Weights of a small transformer language model.
Size: 13 layers, width 192, 6 heads of 32, MLP 768 tanh GELU.
Architecture: learned positions, biases, tied embeddings.
Training: a variant of Adam for these matrices, 3249 steps.
Each number is 128 + 24 x the weight over the matrix's rms, rounded and kept within 0 to 255. Layers, rows and columns count from 0.

# layer 10 MLP down (transposed), 768x192, rms 0.0713, rows 536-588, columns 64-127
[[132 141 146 140 103 133 165  99 131 121 157 143 145 120 117 161 125 123 142 151 132  86 135 109 177 120 138  95 109  93 146 142  67 152  96 149 116 147 112 135 154  99 143 116 155  80 171 125 121  94 159 153 109 149 132 116 160 110 125 116 114 141 141 173]
 [158 169 174  93 196 139 129 143 130 132 117 122 141  76  85 132  86 135 101  97 116 118 189 169 117 117 138 136 128  82 144 135 155 177 105 123 107 135 115 176 136 164 113 101 152 132 133 114 114 122  94 152 149 156  96  83 170 142 131  89 180 157 110 128]
 [134 132 136 174 108 144 134 113 128 115 159 123 148 135  98  82 180 121 195 145 103 142  69  93 151 126 105 116 138 110 146 108 163 126 120 129 137 145 104 134  79 110 140  97 158 124 138  75 172 102  97 107 172 156  86 113  99 183 144 143  95 119 118  97]
 [141 125  96 144 128 108 142 150 144 147 124 105 128 112 132 127 108 161 152 131 135 135 105 137  79 150 123 132 115 124 120 119 151 130 123 105 147 111 115 125 120  89 141 146 148 140 162 155 119 102 116 111 116 112 112 145 135 154 134 137 112  68 140 106]
 [124  99 120 101 135 149 114 114 147 134 167 108 122 128 128 144 156 113 136 124 132 143 101 150 119 140 130 139 118 137 113 160 123 155 118 121 115 138 117 131 134 107 123  90 102  99 135 119 141 107 156 109 127 121 143 138 128 140 112  83 146  91 143 144]
 [131 126 134 104 123 132 153 134  95 163 160 146 165 120 148 101  98 112 149 119 102 105 115 120 131 122 103 122  92 126 168 109 111 139 130 162  96 121 158 149 145  92  95 141 114  76 145 126 140 142 162 117  90 114 123  86 147 107 108 163 115  71 128 127]
 [140 106 170 105 137 102 113  94 185 143 115 116 127 131 129 121 145 128 104 162 129  96 141 136 163 119  94 126 118 135 150 117 112 131 145 145 162 112 119 135 137 103 126 129 160 139 113 145 155 161  96 151 104 105 141 140 136 150 136 109 164  73 144 178]
 [133 109 148 132 162 196 159 190 145 157 139 144 157 136 147 129 139 149 106 107 114 185 106 122  99 126 124 127 107 113  86 115  99 163 153 134 156 149 154 142 142 115 129 102 147 109 114 157 100 114 161  99 107 166  84 101 122 137 169 118 121 158 121  96]
 [140 134 169 106 105 109 146 117 124 151 123 108 142 145 120 118  80 181 142  75 112 154 144 137 115 136 154 114 164  91 145 134 137 113 143 127 118 140 105 121 118 153 112 135 155 113 130 132 146  83 137 130 146 136 147 149 162 116 110 108 128  60 131 135]
 [118 142 121 129  97 105 107 131 134 158 131 159 128 116 127 142 115 121 112 125 124  90 130 122 114 110 123  98 142  79 111 168 151 140 135 165 110  97 121 120  87  94 154 119 130  96 126 144 155 121 169 105  49  96 141 136 108  99  97 105 114  92 151 194]
 [132 154 126 124 118 162 125 138 103 109 134 123 134 129 114  85  98 136 138  78 118 138 176  64 110  80  96 150 152  77 126 132  84 123 163  78 107 122 109 175 140 162  87 114 104  86 131  82 151 137 106 130 142 119 110 162 127 141 155 142  91 141 177 151]
 [100 133 109 133 146 117 129 117  90 127 153 116  94 141 145 132 179 130 125 140  88 166 138 121 170  99 143 168  91 108 125 161 133 110 140 133  73 155 109 131 111 110 124 100 101 155 163 146 119  97  91 169 135 144 127 118 140 108 141 146 154  65 157 143]
 [182 107  94 132 135 103 141  76 147 110 126 131  71 120 146 123 120 148 110 154 120 134 120 162 154 130 123 151 125 150 114 163 158 133 161  86  90 139 123 107 142 121 131 151 121 118 141 146  78 112 140 157 133 137 101  88 104  91 127  97 111 121 109 111]
 [118 134 162 101 156 128 133 121 165 144 149 125 133 123 129 121 104 108 144 116 101 109 108 106 120 146 129 160 146  83 111 154 128 147 109 157 158 138 105 145 149 122 137  89 148 121 126 121 123 139 136 116 130 153 132 107 131 130 118 107 136  67 168 143]
 [137  88 135 149 150 152 142  82 165 153 141 160  96 127 105 126 131 123 169 176 130 146 130 107  99 126 102  90 134 109 144  77 140 196 139 131 117 155 132 128 152 108 105 105 118 109 130 142 173 137  93 124 136 137 145 122 132 141 132 128  97  85  98 111]
 [163 107 144 146 161 137 134 174 141 154 129 137 111 165 109 126 126 125 128 104 101 133 114 140 128  80 112 110 141 130 145 128 158 162 150 153  97 120 107 102  78 100 126 156 125 147 161 139 151  97 147 124 107 118 124 162 139 134 148  94 126  94 116 143]
 [132 129 133 113 107 102 109 133 153  85 122 146 148 100 131 114 150 132 125 117 132 105 137 121 109 106 117 128 147 103 148 158 164 108 117 114 173 125 133 105 193 123 156 126 108  85 134 132 124  87 139 127 122 123  93 112 148  98  84 122 106 192 126 160]
 [136 121 157 121 121 116 167 134 140 154 151 108  98  85  64  68 126 117 169  76 119 132 130 128 148 103 105  99 113 146 151 130 167 133  98 124 100 129 149 142 165 150 142 132 144 127 154 146  89 134 150 123 147 191  99 122 129 154 147 178 121 107 136 159]
 [150 162 135 133 121 144 113 112 151 132 118 163 128 170 112 197 125 121 102 179 101 172 101 132 114 129 131 162 100 140  87 127 143 136 135 135 111 124 124 111 136  99 105  96 160  93 131 115 117 143 142 127 140 182 103 153  93 113 117  64 134 129 148 143]
 [119 165 137 126 125  67  98 150 117 139 146 176 124  96 140 123 110 155 156 141  96  82 146 147 120 115 112 120 118 127  78 113 115  97 104 162 114 131 118 106 119 106 170 130 169 102 105 133 177 113  84 129 132  93 124 110 156 123 115 159 113  96 146  93]
 [104 105 141 128 143 113 108 165 141 129 125  94  93 121 137 127  70 150 140 117 121 112 101 134  84 122 142 131 144 141 141 125 127 145 165 128 117 129 132 133 137 120 128 148 168 122 101 128 137  88 130 112 110 109 121  97 102  93 105 115 109 104 133 125]
 [147 156  96  97 133 158 119 131 131 182 160 127 118 148  95 135 137 152 151 120 121 146  88 133 137  98 122  97  70  97 189 113 155 149 130 151 124 118 177 133 114 102 173 125 147 136 119 136 105  96 159  91 226 158 126  94 128 125 153 107 146  94 136 145]
 [120 142 181 109 143 147 111 136  97 122 116 128 135 152  98 111 111 166  84 177 109 147 122 123 128 142 133  91 121 103 143 125 102 138 105 151 128 107 116 149 138 133  84 104 129  83 175 177 150 140 103 157  96 161 113 150 123 139 128 146 153 158 136  83]
 [138 107 128  93 122 146 115 138 114 149 127 135 118 130 133 128 120 124 160 107 121 123 105 113 146 172 140 150 127 131 131  94  87 153 110 119 139 117 111 158 135 136 145 142 118  97 130 116 152 136 131 113  95 134 109 171 121 137 125 131 118  79 126 196]
 [101 116 122 133 139 120 125 128 149 126 142 102 131 110 131 131 126 180 111  75 112 146 119 149 128 113  98 160 100 170 136 177 119 140  93 111 125  88 137 113 124 112 146 130 104 129  94 158  74 135 122 132 160 113 156 151  77 137 154 123 115  93  87 170]
 [143 114 125 161 138 138 112 137 119 123 147 123 160 150 143 176 130 108 100 165 133 150 149 134 141 132  93 146 145  91 102 149 137 161 108  99 117 152 101 142 120 138 100 165 119 138 124 100 130 129 148 113 114 162 118 161 125 107 114  77 130 134 126 144]
 [143 128 119 104 120 120 106 117 110 117 143 111 110 134  96 103 113 154  94 191 120 150 158 146 133 132 137  94 106  86 160 165 135  88 115  94 134 162  97 163 108 139 160 168 165 148 119  56 150 151 146 122 133 121  86 113 133 109  93 132  95 131 134 130]
 [124 196 151 149  97  91 130  82 106 140 168  76 157 117  79 101 135  70 183  96  97  85 134 142 152  98 107  98 127 147 139 154 138 119 123 174  89 124 145 129 133 108 121 124 122 149 134  88 112 185 119 110 131 117  90 115 177 159 203 120 119 128 157  90]
 [ 85 160 123 113 155 153 115 135  59 155 152 179 128 131 190 100 122 105 109 133  93 102 155 109 115 132 120 104 138 135 142 129 113 140 116 159 131  98 128 122 122 132 118 103 124 166 105  82 125 122 120 159 125 166 112 144  89 116 153 155 141 130 137 156]
 [120  85 122 157 110 182  89 138 170  98 137 137  90 152  89 122  83 136 147 122 138 136 151 163  94 110  52 135 133 111 139 140 120  98 148 126 114  77  91 154 115 114 128 115 129 145 140 116 126 114 140 110 105 149 117 134 113 153 113 119 130 169 144 155]
 [141 139 160 113  80 175 129 136 170 125 127  92 159 101  90 145 131 111 133 139 165 138 100 159 128 112 121 129 152 126 160 113  76 117 136 114 156 136 164 107 131 132  79  79 159  98 141 122 118 107 154 119 197 167 127 138 160 147 120 107 138 137 125 153]
 [108 162 175 136 106 167 134 120 100 121 105 128 122 158 154 127 158 100  62 142 124 141 137 133  84 129 129 136  66 129 134  97 135 111 109 147 126 116 114  96 136  93 151  88 147 103 115 146 111 140 126 131 154 112 118 136 156 126 150 134 133 114 107 145]
 [146 113 148  88 132  98 112 137 136 142 154 100 126 133 123 144 133 142 111  73 118 146 117 114 118 150 139  92 132 139 129 137 135 134 103 134 103 143 119 121 158 122 151 119 112 115  97 125 115  83 184 147 127 141 135 110 135  92  95 122 151  79 109 150]
 [140 139 120 144 150 177 164 107 119 121 129  68 145 135 147 143 101 131 115 144 127 156 117 120 145 105 162 124 123 158 126 130 136  95 105 161 157 118 111 112 144 154 122 171 157 112 142 123 147 116 107 157 121 128 140 109 142  94 114 118 126 153 165 131]
 [128 163 126 125 106 136 162 150 135 174 107 120 131 119 127  90 103 155 128 135 149 136 171 100  96  88 122  82 118 124  44 124 137  94  94 151  88 151 154 111  95 115 135  81 102 120 159  84 123 125 141 180 185 174 151 121 144 111  65 180 115 152 132 154]
 [113 125 138 109 134 139 134 140 137 137  90 111 117 112  98 175 106 120 107 117 124 126 111 109 131 139 150 142  96 111 173  93 126  93 139 149 140 149 139  72 136  89 149 122 169  98 146 122 156 119 138 133 140  95 102 128  94 159 145 175 140 164  94 108]
 [132 106 130 176 136 132 134 127 151 155 140 111  61 123 123 129 116 131 124 147  80 119 136 128 123 136 111 177 105 180 198 150 115 100 140  86 131 114 155 108 146 137 121 116 112 164 109 139  92 109  90 102 144 136 125 122 143 100  93 132 167  75 119 134]
 [121 127 126 117 167 161 138 144 116 181 142 145 137 111 143 104  97 152 135 125 116 106  84 138 145 105  83 141 101 164  85 139 136 115 142  77  98 140 105 114 141 150 138 138  89 114 147  89 154 131 135 172 130  84 112 117 137 103 157 131 167  88 133 118]
 [135 127 132 137 114 145 138 102 144 107 146 109 135  97 113 126 101 128 121  82 168 145 128 138 127 104 142 135 128 124 156 164 157 117 102 158  95 167  95 111 119 107 105 129 101 160  88 124 138 154 132 162 160  65 100 191 104  71 167 127 100 119 146 121]
 [127 101 115  99 180 149 133 110  98 157 130 112 132 114  83 143  91 101 159 209 144 164 168 160 106 100 118 129 113 135 112  85 125 155 144 109 114 125 106 132 128 154 160  89 102  87 115 155 149 135 153 168  93 107 168  77 129 113 120 143 114 172 142 140]
 [144 130 132 115 124 125 116 162 178 143 164 146 123 155 150 156 137 122 111 121 124 162 100 137 133 161 123 150 146 102 154 130  75 117 114 124 166 119  90  99 112 103 119 117 103 163 143 105 113 171 134  88 132 130 153 131 131 124 125 119 165 126 135  93]
 [146 160  99  99 153 115 129  82 107  78 169 115  89 147 136 183 107 139 133  93 157 143 101 129 108 142 131 114 145 137  84 192 147 142 138  79 139 155 112 129 108 127 121 152 101 106 131 104 112  83 148 143 141 137 107 144 125 121 171 129 161 213  98 172]
 [177 186 109 183 130 133 140 129 126 151  96 152 116 116 123 140 161 111 135  86 176 113 110 149 101 164 117 151 134 160 107 140 137 155 130 141 111 138 139 137 142 104 119  88 172 147 187 142 146  73 116 136 139 118 127 162 109 118 179 104 112  86 134 140]
 [129 142 169 140 108 159 129 129 105 146 133 154 102 105 141 135 101 103 133 110 144 172 146 129 137 188 103 129 102 124 130 149 120 135 150 123 123 122 148 133 123  85 149 126 165  91 108 168 152 133 113 131 122 126 144 120 147 148  96 119  81 162  99 100]
 [115 142 104 113 119 107 122 129 141 186 151 131 114 109  95 137 142 113 109 130 135 111 144 144 138 146 160  99 126  88 135 141 138 113 126 133 139 162  98 125 160 190  78 122 114 130 128  68 129 110 148 119 136 138 138 146 165 153 149  77 121 184 155 137]
 [166 153 132 108 132 118 130 129  96 142 139 156 168 149 129 165 116 134 159 136 152 135 133  90 164 147 132  91 144 159 171 154 118 169  82 142 123 130 123 142  80 104 129 117 117  92  92 119 105 138 145 113 129 165  78 114 120 161 133 128 130 174 109 145]
 [138 114 120 101  99 135 106  63 143  94 116  81  76  91 126 132 118 108 184 107 106  78  63 115 111 117 130  50 105 138 178 134 126 113 128 177 123 130 166 139 142 163 138 169  87  98 152 126 102 110 105 133 119 147 181 130 138 126 144 136 156 175 123 121]
 [129 123 158 150 125 149 172 155 112 142 162 129 112 148 127 136 136 143 111 152 124 132 129 125 152 128  88 123 120 134 179 162 102 155 112  97 104  91  90 147 105  96  98 103 121 146 140 125 117 123 119 154 172 127 128  82 142 140 135 135 110 113 168 151]
 [145 172 138 144 155 124 128 120 145  97 151  73 117 131  85 122 109 172 160 173 143 120 119 100  84 123 138 114  93 105 112 135 120 179 122 118 164 143 129 100  99 110  98 130 205  87 122 132  98 125 175 176 156 135 159 118 154  97  90 124 146 151 139  87]
 [127 161 138 118 127 116 156 164 108 112 156 177 102  92 107 111 131 118 142 127 125 129 157 112  87 132 123  98 170 127 100  98 163 147 109 124 137 135 157 179 173  89 112 115 124 168 140 152 137 138 111 114 110 125 131 126 141 136 101 124  81  57 150 106]
 [137 123 140 101 131 123 122 100 111 123 140 102 127 134 172 155 132 114 158 133 118 122 127 109 114 133 131 107 121 113 112 122 152 127 140 142 172 139 116 110 143 156 136 148  97 149 124 108 119 111 115 142 113 148  88 112  81 123 114 144 148 195 138 190]
 [111  96 120  90  66 118 161 177 107 139 175 175 106 109 142 111 122 127 119  96 136 116 133 112  96 145 149 138 147 111 121 117 113 144 138 147 152 156 142 137 110 147 110 144 109 100 149 148 145 149 113 113 127 112 118 114 150 139  87 119  76 121  86 143]
 [129 152 163 154 156 112 118 143 122 145 140 129 129 167 115 155 158 117 131 159 153  98 118 143 169 172 106 138 111  98 159 141  85 136  91 138 110 112  90  42 128 113 145 132 138 170 164 113 134 119  95 137 130 160 106  92 126 158 142 178  99 176  86 158]]
# layer 10 MLP up, 768x192, rms 0.067, rows 537-588, columns 64-127
[[161  96 111 128 124 121 118 122 165  87 104 152 137 108  83 176 127  94 162 168 104 150  89 140 134 153 101 157  87 161 123 115 131 111 131 100 150 126 122 101  77 116 146 137 146  96 165 142 151 135 131  96 105 139 170 179 162 149 141 139  55 143 113 118]
 [148 135 140 171 105 158 110 119 168 102 114 108 156 122 163 151 135 157 117 108 100 118 133 122 132 118 134 138 107 100 124 110  93 150 164  78 108 143 110 130  96 138 135 197 133  93 165 119  92 153 122 115  84 133 138 168 134 115 169 137 135 151 103 111]
 [116 146 161 120 136 135 128 138 100 108 104 145 159 138 145 121 153  94 139 149 119  96 134 152 152 137 149 135 110 176 120 165 130 130 149 144 129 157 162 131 124 154 132  92 125 155 118 108 129 170 153  99 126 145 153 134 135  76 118  93 130 123 118 154]
 [128 110 111 119 109 155 118 172 141 127 106 149 170 123 111 156  64 162  93 176 134 132 145 179 102 103 155 153 123 149 151 102 123 127 160 146 119 116  67 116 136 200 150 147 143 147 146  88 113 118 162 112 137 112 119 111 125  97 129 116 119 144 107 153]
 [152 150  82 118  97 130 114 140 164 112  94 104 122 134 106 152  92 124 122 123 149 103 119 183 114  84 162 171 123 179 158 171 127 116 137 141 107  99 123 121  91 165 147 130 100 122 121 140 122 140 136  96  94 137 162 133 151 105 118 127 119 116 101 183]
 [134 150 136 141 135 120 144 124 113 137 159 125 150 111 123  91 145 148 167 143 143 110 130 130 141 166  78 162 121 126 157 132 119 160 105 140 120  96 121 166 125 132 142 112 111 115 136 147 128  97  70  98 133 123 136 155 127 178 121 129 107 140 142 140]
 [117 151 111 116 111 159 154 104 109 121 120 112 135 124 100 106  91 139 109 167 149 153 125 113 150 131 141 155  84 127 162 127 111  64 132 109 149 139 118 132 125 122 103 132 153 144 130 142 120 154 155 142 151 160 139  66 117 136 147 130 145 141 126  81]
 [142 106 110  99 148 105 147  90 115 133 113 126 109 107 129 166 162 158 139 132 123  87 175 126 152 134 162 137 130 151 153  96 101 130 113  96  77 118 149 132 111 149 126 101 120 101 100 126 104 143 125 113 133 107 111 159 131 122 180 152 164 127 144 126]
 [125 154 108 172 119 155  71 100  93 141 155 114 145 153 102 129 106 158  85 150 118 100 156 108 158 133 116 102 110 158 183 120 138 159 146 121 113 109 121 119 108 134 143 133 153  76 125  94 133 130 124  91  96 129 176 116 130 105 117 112 137 123 123 131]
 [143  97 153 111 153 120 130 130  92 116 127 150 120 101 118 164 121 148  99 138 133 108 111 194 153 144 115 135  82 129 131 113 102  82 138 138 127 141 114  93 149 156 121 125 127 132 129 147 132 144 148 124 108 130 126 153 119 115 184  85  94 135 116 132]
 [151 137 139 115 152 104 134 138 137 108 111 142 131 113 107  90 117 168 106 139 154 121 102 101 117 118 141  88 176 194 133 142 127 156 140 157 155 133 114 136 119 162  92 179 119 152  96  64 104 124 103 147  85 127 153 100 127 166 128 120 129 141 106 136]
 [114 120 113 126 122 125 113 154 136  98 108 133 144 125 159 101 201 155 149 132 166 122 152 156 115 136 134 156  78 167 145 118 122 134 111 149 135 101 143 132 123 175 129 140 139 101 179 109 180  82 183 130  56 139 125 116 113 129 141 126 115 158 149 137]
 [161 103  97 149 130 147 127 174 100 117 109 183 121 138 110 130 129 159 141 132 101 117 136 100 124 113 117 113 131 123 113 127 127 133 138 146 101 117 150 170 106 115 113 151 117 140 109 132 142 113 105 131 132 143 143 111 116 131 133 115 109 124  97 136]
 [101 110 110 128 158 128 128 168 102  92 131 133 144 155 116 102 118 153 109 112 112 108 128 128 126 150 201 163 118 134 137 151 138  87 125 128 116 131 104 118 121 124 128 137 123 113 119 113 118 131 107 151 134 128 133 149 181 124 135 134 126 129 138 193]
 [150 131 127 123 107 138 150 121 131 112  97 145 101  86 119 173 132 158 110 140 204 124 151 173 137 110 139 171 122 111 152 163 101 151 121 119 149 114 115 147  95 127 102 146 116 123 133 131 123 161 111 133 126 151 115 164 146 127 156 152 106 146  98 159]
 [126 116 105 148 125 153 144 127 146 139 115 132  89 108 140 104 114 144 128 177 137 134 103 128 137 121 121 112 149 164 141 132 112 114 177 104 105 157 135 136 123 151 130 132 162 151 142 103 131 138 124 115 159 154 172 149 143 140 155 162 118 132 125 123]
 [158 147 116  99 105 127 119 139 104 109  93 110 120 116 163 144 158  89 142 146 126  67 171  91 166 135 114 133  91 153 138 141 126 149 117 117 139 150 137 159 103 147 134 164 115 161 101 109 101 137 114 134 144 111 183 143 133 144 116 139  84 142  89 142]
 [ 85 101 166 149 124  87 147 196 134 114 139 103  92 130 128 165 144 124 140 166 126  89 102 102 158  87  75 144 126 160 134 163 104 140 136 116 111  90 123 133 162 145  64 172 164  92 139 138 111 189 119 110 116  92 108 140 151 122 148 111 146 153 120 127]
 [181 114 132  86 117 166 144 149 151  86 155  98 105 124 138 153 153 107 137 136 181 113 150 106 159 121 139 123 110  94 117 141 133 142 158 143 151 119 106 166 122 162 110 150  90 135 119 108 143  92 145 117 159 134 118 136 115 132 148 123 118 131 104 127]
 [194 139 121 130 111 147 110 150  87 124 143 187 125 100  76 109 160  82 101 133 153 109 119  91 147 117 104 150  93 102 101 171 165 103 103 120 142 127 140 142 133 140 147 145  91 151 128 130 115 113 155 100 176 124 128 168 170 174 140 134 144 137 125 163]
 [ 96 151 124 159 160 132 171 123 126  84 148 131 167 121 121 149 151  94 125 153 178  76 140 115 132  84 169 133 106 100  99  94 109 127 196 128  44 146 120 132  91 153 118 206 107 134 150 127 118  99 170 133 135 105  85  89 186 102 134 108 126 132  73 137]
 [160 165 131 105 129 137 129 106 139 121  78 131 139 106 152 146  82 164 118 122 117  71 163  65 129 118 104 126 143 144 111 174 124 110 160 123 121 124 147 165 111 128  76 129 118 106 153 141 124 160 130 112 126  73 144 143 142 123 127 106  86 149 113 139]
 [140 104  84 145 159 133  90 100 129 140  63 142 135 105 134 140 115 146 148 137 125 133 166  96 106 104 147 125  86 147 175 134  84 135 133 116 128  89 111 114 126 135 143 107 156 131 149 147 119 120 146 131 133  83 104 104 175 147 130 149 124 144 136 138]
 [137 150 127 124 129 126 118 128 127 123 127 157 111 127 140 109 147 144 123 160 121 134 134 165 123  79 139 174 148 149 118 144 127 189 131  83  87 116 101  97  98 143 163 122 110 110 144 134 110  94 119 126  80  97 136 144  95 155 162 117 147 112 112 151]
 [ 99 115 105 115 130 102 132 137 148 158 133 150 104 103 129  81 105 138 142  91 145 142  95 141 148 141 134 133 114 138 163 137 125 116 123 141  99 110 141 156 137 145 125 160 145 110 137  97 142 171 120 102 131 130 130 141 149 144 132 167 146 130  77 142]
 [114 107 132 121 134 121 150 130 164 167 132 129 133 114  98 144 113 110 119  85 144  77  82  93 175 130 113 123 154 166 140 124 111 157 154 148 142 117 121 124 135 164 105 123 134 157 140 136 121 150 119 131 112 137 115 122 116 123 197 111 138 168 112 136]
 [165 111 105 141 135 122 100 110 203 118 101 148 137 108 145 168 145 165 103 150 142 149 156 131 139 177 155 155  67 163  95 135 103  84 112 120 128 141 134 103 121 116 147 150  95  95 161 115 139 111 102 125  79 131 153 112 127 145 143 153 148 145 117 177]
 [ 97  82 142 147 107  84  96 141 186 146 124  75 124 124 117 124 164 149 138 154 141 138 128 110 166 138 114 151 111 149 176 157 101  99 146 148 156 128 134 136 117 131  89 127 131 102 176 171 135 154 102  92 103 107 167 133 142 127 165 100  91 121 141 138]
 [153 102 179  83 147 114 106  93 169 137  70 139 136 124 120 136 159 146 101 147 130 129 143 122 155 129 111 155 107 144 114  99 100 121 110 147 138 130 138 114  93 116 120 106 157 114 159 116 144 155 111 173 109 111 113 127 152 132 156 131 158 142 133 140]
 [130  76 118 112 147 106 109 111 126 129 124 175 115 127 106 114 161 132 106 151 136  96 127 109 128 141 126 131 112  95 116 120 107 111 100  90 137  85 141 206 137 134 129 173 123 158 155 102 137 118 121 140  68 149 111 152 119 108 136 155 138 133 137 125]
 [124 123 135 105 162 108 123  97 117 123 116 177 141 123 123 146  90 109 181 107 143 112 152 137 181 108  91 182 145 152 135  84 115 130 141  97 134 103 113 131 128 119 109 137 114 123 143  77 143 114 169 156 133 110 122 130 145 185 139  89 107 135 131 133]
 [180 163 131 133  97 123 135 115 132 109 125 150 127  99  64 101 117 127  93 127  95  67 104 145 150 117 144 126 108 127 142 129 134 143 146 125 106 103  90 136 126 160 150 145 131 165 139 113 121 101 169 138 126 104 139 123 132 106 160 115 142 125 106 148]
 [108 115 160 145 126 140 122 124 107  87 149 132 150 100 129  92  86 147 124 127  86 117 140 105  92 158 119 132  91 142 149 132 143 135 128 155 127 141 151 167  65 165 155 138 128 149 124 104 137 139 143 129 114  62 126 110 146 117 140 110 133 157 182 100]
 [139  98 134 115 145 147 111 118 147 111 123 152 137 101 137  93 143 130 148 116 142  60 149 178 133 111 162 123 118 101 150  94 110 163 188 106 141 119 115 128  94 120  71 165 144 114 183 119 135 199 168 101  90 146 128 108 106 130 157 129 124 123 110 130]
 [149 115 136 131 114 116 116 114 147 132  67 100 113 196  88 115 146 165 171 138 127 126 132 173 125 143 159 111  85 142 133 135 109 106 141 111 128 101 179 162 103 133 151 140 105  81 135  98 111 110 129 189 129  94 143 144 176 109 110 140 134 134 112 143]
 [159 141 151  92 150  64 118 152 134 110 107  97 143 140  72 108 113 132 156 154 180 101 138 149 144 124 188 136 118 102  84 132 110  93 132 122  97 118 104 100 106 151 110 125 163 105 170 117 115 135 151 118 124 108 113  97 147 166 114 124 159 147 107 156]
 [109 119 114 124 121 161  98 134 144  55 144 111 106 143 139 114 148 104 101 134 108 138 185 118 140 102 131 137 118 124 193 118  96 150 116 145 155 120 127 105 149 148 115 125 123 137 130 126 119 156  81  77  86 117 193 142 113 136 144 163  87 116 122 158]
 [100 137  92 117 150 132  95 144 117 157  84 115 109 117  76 109  96 117 130 142 142 134 117 154 174 164 123 148 166 102 148 165  83 149 146  90 140 135 138 128 106 119 124 135 134 110 150 132 142 166 110 116 114 172 139  79 120 128 116  93  89 154 128 110]
 [131 154 115 140  95 169 121 125 156 139 127 145  96 115 129 157 148 127 111 135 162 100 168 107 103 116 120 166 134 110  90 151 123  73 150 107 105  89 112 118 117 168 113 156 144 126 147 130 114 122 109 132 155 103 128 145 167 139 130 122  84 128 116 138]
 [112 108 114 134 168 125 124 144 120 118 122  99 122 109 112  69 129 124 136 103 118 134 130 124 159 121 125 123  85 166 122 161 102 127 122 125 125  94 141 154 122 149 133 139 180 134 137 151 159 127 125 118 172  88  94 133 131 191 121 132 102 150 101 164]
 [178 126 128 142 106  79 106 153 195  67  93 151 128 170  96  86  87 124  96 136 107 168 101 157 143 140 102 141 133 148 146 156  97 143 145 114  94 122 117 121 122 151  95 164 128  89 155 117 134 137 161  78 137  96 133 123 149 132 120 126 108 135 134 124]
 [142 157 112 140 148  94 125 106 110  69 154 123 123 109 144 113 107 142 108 108 119 148 163 148 105 127 143 129 119 108 152 163 104 149 154 100 104 104 150 122 101 160 105 138 160  69 169 135 133 144 134 130  99 117 108 101 115 154 137 111 131 115 147 144]
 [165 116 128 140 126 114 105 131 170 110  98  99 102 140  95 115 115 130 164 107 114 132  86 149 135 151 104 144 117 143 161 144 119 157 152 131 105 177 118 125 128 143  90 130 144 103 123 106 123 127 132 138  81 119 146 126 151 138 120 152 153 148  98 122]
 [144 119 125 139 161 143 124  75 175 139  87 105 138 129  64  93 192 106 133 116 195 137 126 166 109 128 102 115  89 140 108 107 119 136 182 113  75  62 135 114 140  80 101 151 130 168 119  88 130 126 144 144 100 168 116 128 134 124 126 163 108 142 146 152]
 [148 100 134 157 126 134 131 132 150 139 101 128 104 136 147 155 121 141  83 118  92 132 119 110  92 138 116 143  87 127 127  97 129  79 149 101 110 136 107 159 134 113 169 154 151 107 182 141 172 137 127 102 111 138 133 167 138 115 152 108 120 155 133 113]
 [152 138  85 122 169 123 122 125 130 151 108  85  97 162 145 120 143 106 183 144  98 143 143 158 185 120 128 176  90 106 150 137 114 153 103 110 124 127 129 105 110 149  98 153 174 146 172  98 162 124 117  83 157  81 120 121 116 137 139 119  78 155 147 137]
 [129 172 139 174 153 142 104 154 137  93 125 166 119 108 143 147 165  92 145 163 115  80 106  92 130 134  75 120 133 117 118 110 102 124 137 149 114 148 105 135 120 122 141 144 129 153 158 128  88  97 129 120 102  90 134 150 143  84 120 123 146 130 143 137]
 [108  78 119 148 201 134 164 148 151 152  69 106 193 115 138 140 133 138 179 134 129 132 215 135 138 141 155 102 143 143 139 182  70 109 130 114 107  66  67 106 114 167 100 112 152 104 146  93 116 100 106 151 166  77 123 106 155 126 141 123 151 178 123 126]
 [137 136 135 155 133 101  82 132 136 134 130 108 142 133 145 139 116 136  94 146 136 139 135 137 108 193 147 173 106 164 170 144 121 145 139 116 128 152  97  88 108 146 155 149 144 129 124 125 131 169 109 156  91 170 142 117 160 128 133 154 140 128  84 130]
 [124  84  90 160 142 155 100 157 158 154 142 169 163 119 139 118 135 167 158 114 115 167 120 139 134 130 131 111 124 107 152 168  90 142 139  96 100 111 125 177 112 160  84 143 132 118 118 152 160 151 134 124 148 130 124 124 142 102 113 141 146 122  87  95]
 [ 94  94 119 110 115  97 131 109 143 123 113 124 152  97 103 112 184 104 116 154 116 125 106 157 136  68 165 116 119  93 157 155 134 161 169 144  83 131 111 147 135 105  90 119 117 138 146 117 113 179 119  87  92 121 131 125 110 144 130 137 105 142 132 155]
 [149  99 107 162  72 143 139 149 136 153 138 124 151 146  95 139 106 132 167 125 154 140 129 109 131 113 148 154 102 133 122 124 140 183 130  89  93 109 144 148 141 155  91 147 142 130 136  93  89 126 123 121  81  89 131 124 137 131 158 143 139 139 108  84]]